Part of a small language model's weights.
Architecture: RMSNorm before each block, rotary positions, no biases in attention or MLP, attention and MLP in parallel.
Training: 570M tokens, 8690 steps.
Each number is 128 + 24 x the weight over its row's rms, rounded and kept within 0 to 255. Layers, rows and columns count from 0. Numbers have three digits each. The size before them is the row's rms in percent of the matrix's.

# layer 3 attention query, 512x512, rms 0.0318, rows 214-313, columns 0-63
097:075099152155120085108108085139101119144127134143120110138127158122122160115148042086125121109139170126117132133130103143135209117107120099123097107140105159120139085169091127117140146176154109
093:087107166123160124136097127129118202159139147094115076139119112160146135113150146110110160181115174139100116103126123115098138158152117152145116129130160144140117111125141102182136145119160139
095:128126137119130109107162106135128122130172135171121122090119142119183140119167133123137139124109133161147160159127161119116149095172139136112119139149130116113132142141157142122114153166085131
101:147097101105166091135130160164141117143121133129175114117129119093158124114128122104120145087119174115178108093135147141124125159122122127122113114118139158153092148103120104112166172108123175
102:132104118141116133140153138139130103127173143142110130110204135095142137132125111129151139144102110134101174112095116120158117125105154146183140105126105172116146166098129097172116086127134113
100:067144104124083122115143152147146115167124131155138139116117175144094144154158138129122149120114158138165083139146106096137080127114122133146125178122164092150096163133146126087140116167121159
097:115169110159150111095137123119158162144152105094097161118121160123107121140130116175150124127124119150116088118154101120114171092143131099157126166156106103090127150144169121156115100144111137
096:167116128116120141121104121104164123139154158139107105124106129159106141106119112148097132118140133133102107111135119104104110189078159151106124162098109148143160103111143101133157108123169091
099:142124123142147124169122152123120080131120143136146130092131126144118127118150087165137096138149120121153123096147137131120098080107150126126143137083104106122126103078147074127128105127118121
099:142111151081093121095116132141141139121103135156124102131132150147119135127130102131100151134133111152150109125138162193132158134171116139191130158146103094154118135119139107137128127157105157
093:137128137139124122113110152154195125130133134116106167147140138100127112163107088177130123099099112125102077125133184142093150131139127120128104145138136149110119124101122099118171138113154140
099:121162128121140154126089122153109109153086143121139137152163103117127116146121174138126129122163129133127152114123118115118170097122124152145123121170157147150123151078123139143117090114084151
101:086128151161119114109112085127137144099123127123116133164112121085127159117118140053137082126131124155139114111175154184139121090111129110119131167145121080104138137135088153158169127117117105
106:121159132115129133098151132120095133158115139128151171109130173157150077074122137086137094139130111137095111125139120094139152099166157151139134087107135186098137124129148131127154147130143103
100:152103144125127114095112115099097144136101171115122181121146117088118113127129157148114117100121132091112104136106107161149156118136123145103128138125141138177138114141102127120080103142105117
101:123107120115100150117090120115112101121152149138103097101116172132110107144088119088086130131090151089125141105142143105112180147135136080128088137112146136109133119109122071168150122180119160
093:162127160112146124089133153107067165180161129089138114143107132155158136184130115146137096138093139111126116146113163113164135108124163107137182142134113138124079164073125180098138133111127172
100:165096119140117131099170096137103118123120129114107184097141097107130131097164127134155124138110142100172093148169101152153137121097142084135101151139156141126144116134160128112136159135119143
099:161090126152156103141153145125124102162181123094088102113136145112098143153101120165110109110108152121130136178175150120121117092127122144138088094152158100158135180130172114139094136126137146
099:147100181089183100132147134109116140126094164156103099136090130118142126112157101128147124147104113114143090162083134108121127137120140145090068141120076133107142115111129109157126153144168120
098:122125156146169186168097127144144123137101138097148102138134151093123159117147086138122118161143134145152158042148156147130086130121113073135139105147081153189186143101151192123137153128129157
101:141101125143143094180159128101129161136125103125098138108160138118115095099141138120121137106124148167104133122130098104126136138152143152125115111121160118111139124116111120106122143145117183
103:134136102120153105093133141146085144119108107142141116106120105157083135100161184136060134142155123150132146109108107142128109176126132139181135125162102132130110164118165154133127108095140160
100:130138134158144137080098160139119151101128130161136118142171141143157161165137114128127128149141126103137104132092113136107130123105147143107093085145116103118113084133118076103154120136132145
099:087132110136124094091150132102134109168113097111097157112144113084105139118132142113121139114092138084081137118130102144167115069126119147167109134137137113126131122111104084128132134159121125
092:109147123127108117095154163098096168104110144156109155148121141136125118095118136164090115130180128129146133095097113100124121150124112187125151138154103124102126139112145082088123146120133131
095:134142107147090134158139153160136108094107099056123129187151172165116118113110089077141135118110155126105107127106154104126130130129148149156184110123115113126053136129089162132116109130152140
094:123103167147093140153124144145127129127170165115170083140123126108119131147124115142129107129120121113075081122111113127096158155100106084129125172137147107172152122144124120107149103175120112
101:141122124112155100164121167111093136128116158137171137135095141160096128137117115136106138127118112119081174142118138095135158082172126147148116095121145167110142147128114115130139107149117135
102:154096132145145143133171129122130108098086142150149111178132137081146100173135139118110141160124128081166158123130128130130113144161114116095161076115171143142149145097117139163125116125122154
103:089121114155160115150065128116139108139108142146114132122135152169102106123146149090166146121115111100108125106128137144099104146123145146127154139160094142130083105150135132139141123114113159
096:162093106102125114091155146153120150162156100136100142132146111169125161160163136045141148084084106148136121113101094127121110151111069099139136126137120141163144106129114123144126135131122098
100:114100160110135155143117122080127131145153125115114092121142128165146143130083164089125133140174173137140093136113138110146113160141126149112102151117132132120169139089136131134101107130153130
099:156138125118083160128108134123164100119161152148111145097131122130128144113170131117095118109177118120130132123118134164159167064126129085084135122100138133118116134148093120134157140140090124
096:136092165175153150114122137106097118109099141136123139191157129112128112139107136092145107145114081106097135154091145119133122127097134151144101117137118151122134124173092130082101138124166101
097:119133129158118159105113151122131130114100110097126136080135120130151108108134088129130102124109102118114138136132128130125108097112149106139096140116121121110147130111112166124147124125130129
103:146127117160099165106140084153168100145152137142139096170111106119157131140141119096186169102129131091098100145142155137163107157119098116152106124121132148121117097129126119140139091149145126
101:136131130135104103156114126108143133085135162116139111164145140104168126183135143102155131096132120092123139134125140131119182153137139137108082098148124132163168111131116112068118138125113105
097:146098135143131161134088129128144117068112141098102139136108114142079115142109112127117149101185168090091134117075117141160171120106139148152093159106137148135154136154133139122152138165137140
097:117142099128110157108144150165102155116145197144151106144091104141137134147159121132128135116140114112149143158116153129108151139128123145138114114128100111109120132125110157086127185173120096
100:191149091106082131125116144142174155161152099129138166103137142131122105130137104103083102112150116102105164130172108133142165163121152135138157105109156130133112130117142146151132080173123132
100:151098143136156119115136155161141123160071130149111145135162115146154124116159143129133226150122174155129130156109107136089132130162115111116141100133096139118091160126151141149136124155156131
087:137167169126141080146129116109134090133091140141143136109094124126103090159133179119137173124101119160108140119123142150106137137093124138155123150150153127155101147118129110121149091151143107
080:122127147149140169086138139111115106173128154067164148134103134108149148168126146122087116146112080095134128140106159156137093092080124140159124141122107114147136145122181087107199148113117120
090:181078132126140089139126159106143132119121127097143091133092114141151121129154149129134119137133109108176122091115116111165139157135175131104128148115165121104129136127105139134139122129122115
096:137160123144131110171122172119143157092115144180139121174134131145106105158150148115135137161143104133147146143125098128137136167137148155147089144115130099118128162127150170121117127136128126
098:062131122125162146130108137127208126136157159092108133108136144082144097120126109100144149097136143114126147085124094136113133120116113145154139100143118142123074107125081132115148106169110142
097:114120126141163093098107125114141131101110128128115087134131182123124124085187151114135161126142126169158132090130128138095178116114088135110122145137159144147086115142094126131133179111120138
095:116146107106122141145133135097138137082154125103100125129130124123145119101161151125112125119135145105163118122138132147077156126112129133133142105128131108105134136129098142142097116102112094
099:152095129118094093116180120177116134121116103185139172127139125152097109130096134135126108102124101091106117125105109144121103124128145135111130131145142152128094108102154115157117142116135150
093:160138074142120105110162154129092103156142113106140159107136117123115109109104106159126130119124125129113115152122137129137080123134109114110110137122155124111147178106107112125134107122146105
101:115137150162159130151115151101137189122139089130122119141129146131156119144123114136128104120114124098147105132146117112146144086141144120131136125131116141123188091141092152173127146147159063
110:135172134141164114183104114114130124096134085167123123130124155114134093119153098171179153128159155119161144147125097130127122106094099136118115147143103109141085120073117143122168078140163122
099:130149190141131134116109136168121125157099144119121131121116132172133113132156152084134117101147126122141117132123140144098115111121088115103139097140156081105089158110095082142137136125149123
100:122129123167180138169098182136083151126128131137123110147159149149104083091129100130170106129073142129162129139133118098141151112131060121147108087126143155127077138101112124149132131137191112
101:087109102088112128103150136132110132138154160167130121108124118104154166091124121128120088190167097142117095115146074139176130147099126098103116110116185075095131151161204100146140179086124124
105:168082136163083133152187143151095136127156075161139148113076116142144135138138092141106131142111144135097107118108092183080109119108075140119173086113134137147073148114148147070103134109135167
101:133133106135156150109130140131130154164150135151125142160103130112093119116130174126113114182154152135106124116134081096134189122115114148170089134127155178119178120179099124121146131129146115
102:115087087099091127137177159117114103110109137156107133111140161120127112127109159133114092149130132149139122121179092133111108130096124152165104119129097109094116112109155123137133145113076152
096:125131143139137129093052086128105162122136146109062140159082092123094156136115178131095094117126113102091116101082144129158103092104110142089161125086137121103119141182173142097147106150085155
099:167144123105091128114166115141131159121113126113142121100146101114124155099115176113104116150114135129144126134065107166124114132120084089138152073135123113109116110168131152120135109104119136
095:105113139117129149106160116118133170161120111076127132145097127074189180094123125134144108144171114130125128094103141131104106111119107114096136130118118122099113096171129131122123131124123145
103:087137123083112104094113116150121143145130123125136140121116119154121127111132122133102135140139129123157132121119139134140149113160120103127115188133145115105158137140124142149126134138114128
107:146150123138111146141123125142157124120132155101143144146152097125164089102134111128129142105110141104104125100125123157156129153132153130184156146135104154131159117164142161170154116118102139
093:098098141155123146136131137153147126127119055128111133147102126126140148087133144120113136087108134166138136155151116109106151124142153100099105125164112112156123160085140124130073129109150137
103:127101106144155139139169151127147154152115101113130157154121098129156167117100128083137122160114167133132144102111133156117117104132100126099144082134112152087172174076150133124078123131113130
106:155189167155142133109142132139149148128140176122161113092088071103135108118137136097143093184118132164151125132157088127140101127131121109145127096163097114112130099123128122119158166171075102
105:077134141113139110111054123111130097156122149144129164122152123155066149122107089122113153136117164081133114125142113081105142132120165114066103083143151130087128146109143099150114114158162170
104:124152115166152095075149117152117102133132116139154123101163140111130127161129126108107118111163137146120186159123134143098082096134114153133137082151141074144163124135128143117146157139105157
106:129129167098076150088117155158125106126106092125125142107146132121080167151160148133134150146134114147152090133159092123101101170086118139089109089152120112109131149127138128140120151150104162
105:149148127120116164092175103134142117086158156119114129124112120133104164114112128168135081148104187130103139140128136141089117153113115132096168105157107114118115138130158161153101135143134150
107:121144114154120134130127156142163128132103177142163157115102162130100124136082134158184126158129113160120079102128116131159130151154127110132133076127144117127150137129128119129129126107153142
103:145091134122142143138135134120143168123119115179144088140105128111149084167099104144148118149112152115166153113159109122148145137140130152159109168156144166138141094074156128116132138139096089
106:116108122114147143140094096128166150099119068136156126146088110150158116102164199172127155140172135096134144109146133118150143143077139166119111142137147111151146126173144130159153084107135138
110:080116101160183118166141125127123136138125144120101133068148128164110107113118125126142097140117131141113149104143108130114155141126133100148151131156139130190098151115176110113129126170099139
105:115162095103119158127155139105153109116187130096165141106114090163105099120136141143102112144166142117141092130145115175154110111107107135120131096163172128104127147130139124098090093159120096
103:127126129099128129131149128104147128145135173131111101132111138112174119156106091098178166116158140147147140143145120088134124113152122171151146104152099127109118111117129154148107142107165127
100:137118133102098112128166155132069142127100134160084139096164158100126105126105145084104119126115148121149110101103146108117106112111143135082145109150126155093116106176106136181178114113117160
109:125111120152183114111134127154172164168144147089129134158130121124137133174116147128157183110112127166126124134127161123139142091144121096119120110162077119175127113110104094128128148144112157
107:089160128138124088093135120153154138157155141130136116120098107179148110119132163130128101126104081114147146091118114129097116104142124109120096169154103103094134107136128139108120130168124134
101:140143102146135108148165106133130135151166129106131115100141101145143119098137129169073133095102153121106121086135162139122147150159107130115172127165143142090106128126109085123121138151119103
100:141083164131141142117121157153117098084121146139108132116132129143119118123144137119151159123098109109112111139139138154123142078136091097158099124135137139106162093144149106090117138101165121
103:129088116142138118163084140104137163106090117189101117092100130117111148122084131138134124140127115124162120148125149118115076105127124108114124117105148162126155124122169163108112126100126098
105:103105129134090083152114104121109152128101103175149127143129118093104129107128112162134142137174095117143124126103114147156141132170151094120100153164111077152105134122133174119096142080133180
103:182132132102112113173178103137138130144112118121127128109133133156122124158108147111119083137081129099139128146117106112125138109124161108158114109158143143136128119114145167119120116136174137
104:154162160117135150114087162114159139105117072113115120136143130114154096132129138122116143154084152094066095113102142156138088127117119152155144185153143137149133128051159124162089154126155132
110:124063179083121137094138136133136144130135100140119125143116137122142132173165181133122123131114134115138142115179161153149128117136109109100097099145122097102140144115115135125121105133115103
101:186092139145133093162120145137094104126154098148085105143102139162094126128136137161153114118142096148146107155088133128098140125112135126138153118115112146135157148131138118130126122117123139
106:142111135173170142131122128147117135113121121091139170153106118164081137101159142093132114144126131131089146126178158077183112116133115119123140118131105174097130110124070136116124114124112125
107:139126150146163119125136147159122083156097116133144113128145147135164116140130121088117111072136135117100111106120094117141178095138152107111100178117151110112095145138118167144107117165104118
099:153099119129113101178143088109144122115142185118100132101086106158106147087151145155115103132160108139099121139141161130147116137150140143150098111163140137139111108149164104148109115114161091
102:141123170131141162101129120165134140126126088112122177117123139139165101109135156167136151134112115139129136138126127114139149142124108156125120140113137091119155098144094146155103113157119137
106:102110147125176128096104132111120136110133155087118149145082119112124136077125150160116111112116133149123139139157135103096160158140144140177118147149103158127166144133162131101119105128134155
109:139132161112143116154156105170158114089116148151148127121120146140110122102146120126168126167093149157135159136148106124158133124119139147133100116132112122123139115164112103117134168100126117
102:126167124112157148100060102107136122133132094146139145086159113112150096148159153117133093142129134173139118195066061140132138144093154132145146125114108108176147132145109115120160163105121126
108:149103150158136160074181121140130129120084089142104138111144108135126130138109114098139118076134133106124114092071180153119134100168162126088120064116131108162116145140098080114136125132138107
112:115143080125087112145116114161131135156133099145122155129110117080116173118107147137148112076085178154102104145165143165148129107146101090110107155114147110110144177164158100123107126118159100
106:133099123143163141129111134086139150135143135133102134109157124099108107103081169128142120170105081124098122119145113105124150119131162156156129171105137131124128122162111114137169145161140103
100:116114102135104152126151124106115110136092135082129128122132111116119141137078146148146099129153147114135135145153135092075138156118099157096126131134046139113147106137108130125128155191087137
099:170096111135133130141129174080148101155150165126104152119134118150115131111146100138123060113151074140118118113086117131107152172154109116107104111095121099138140134119103140147102112129130110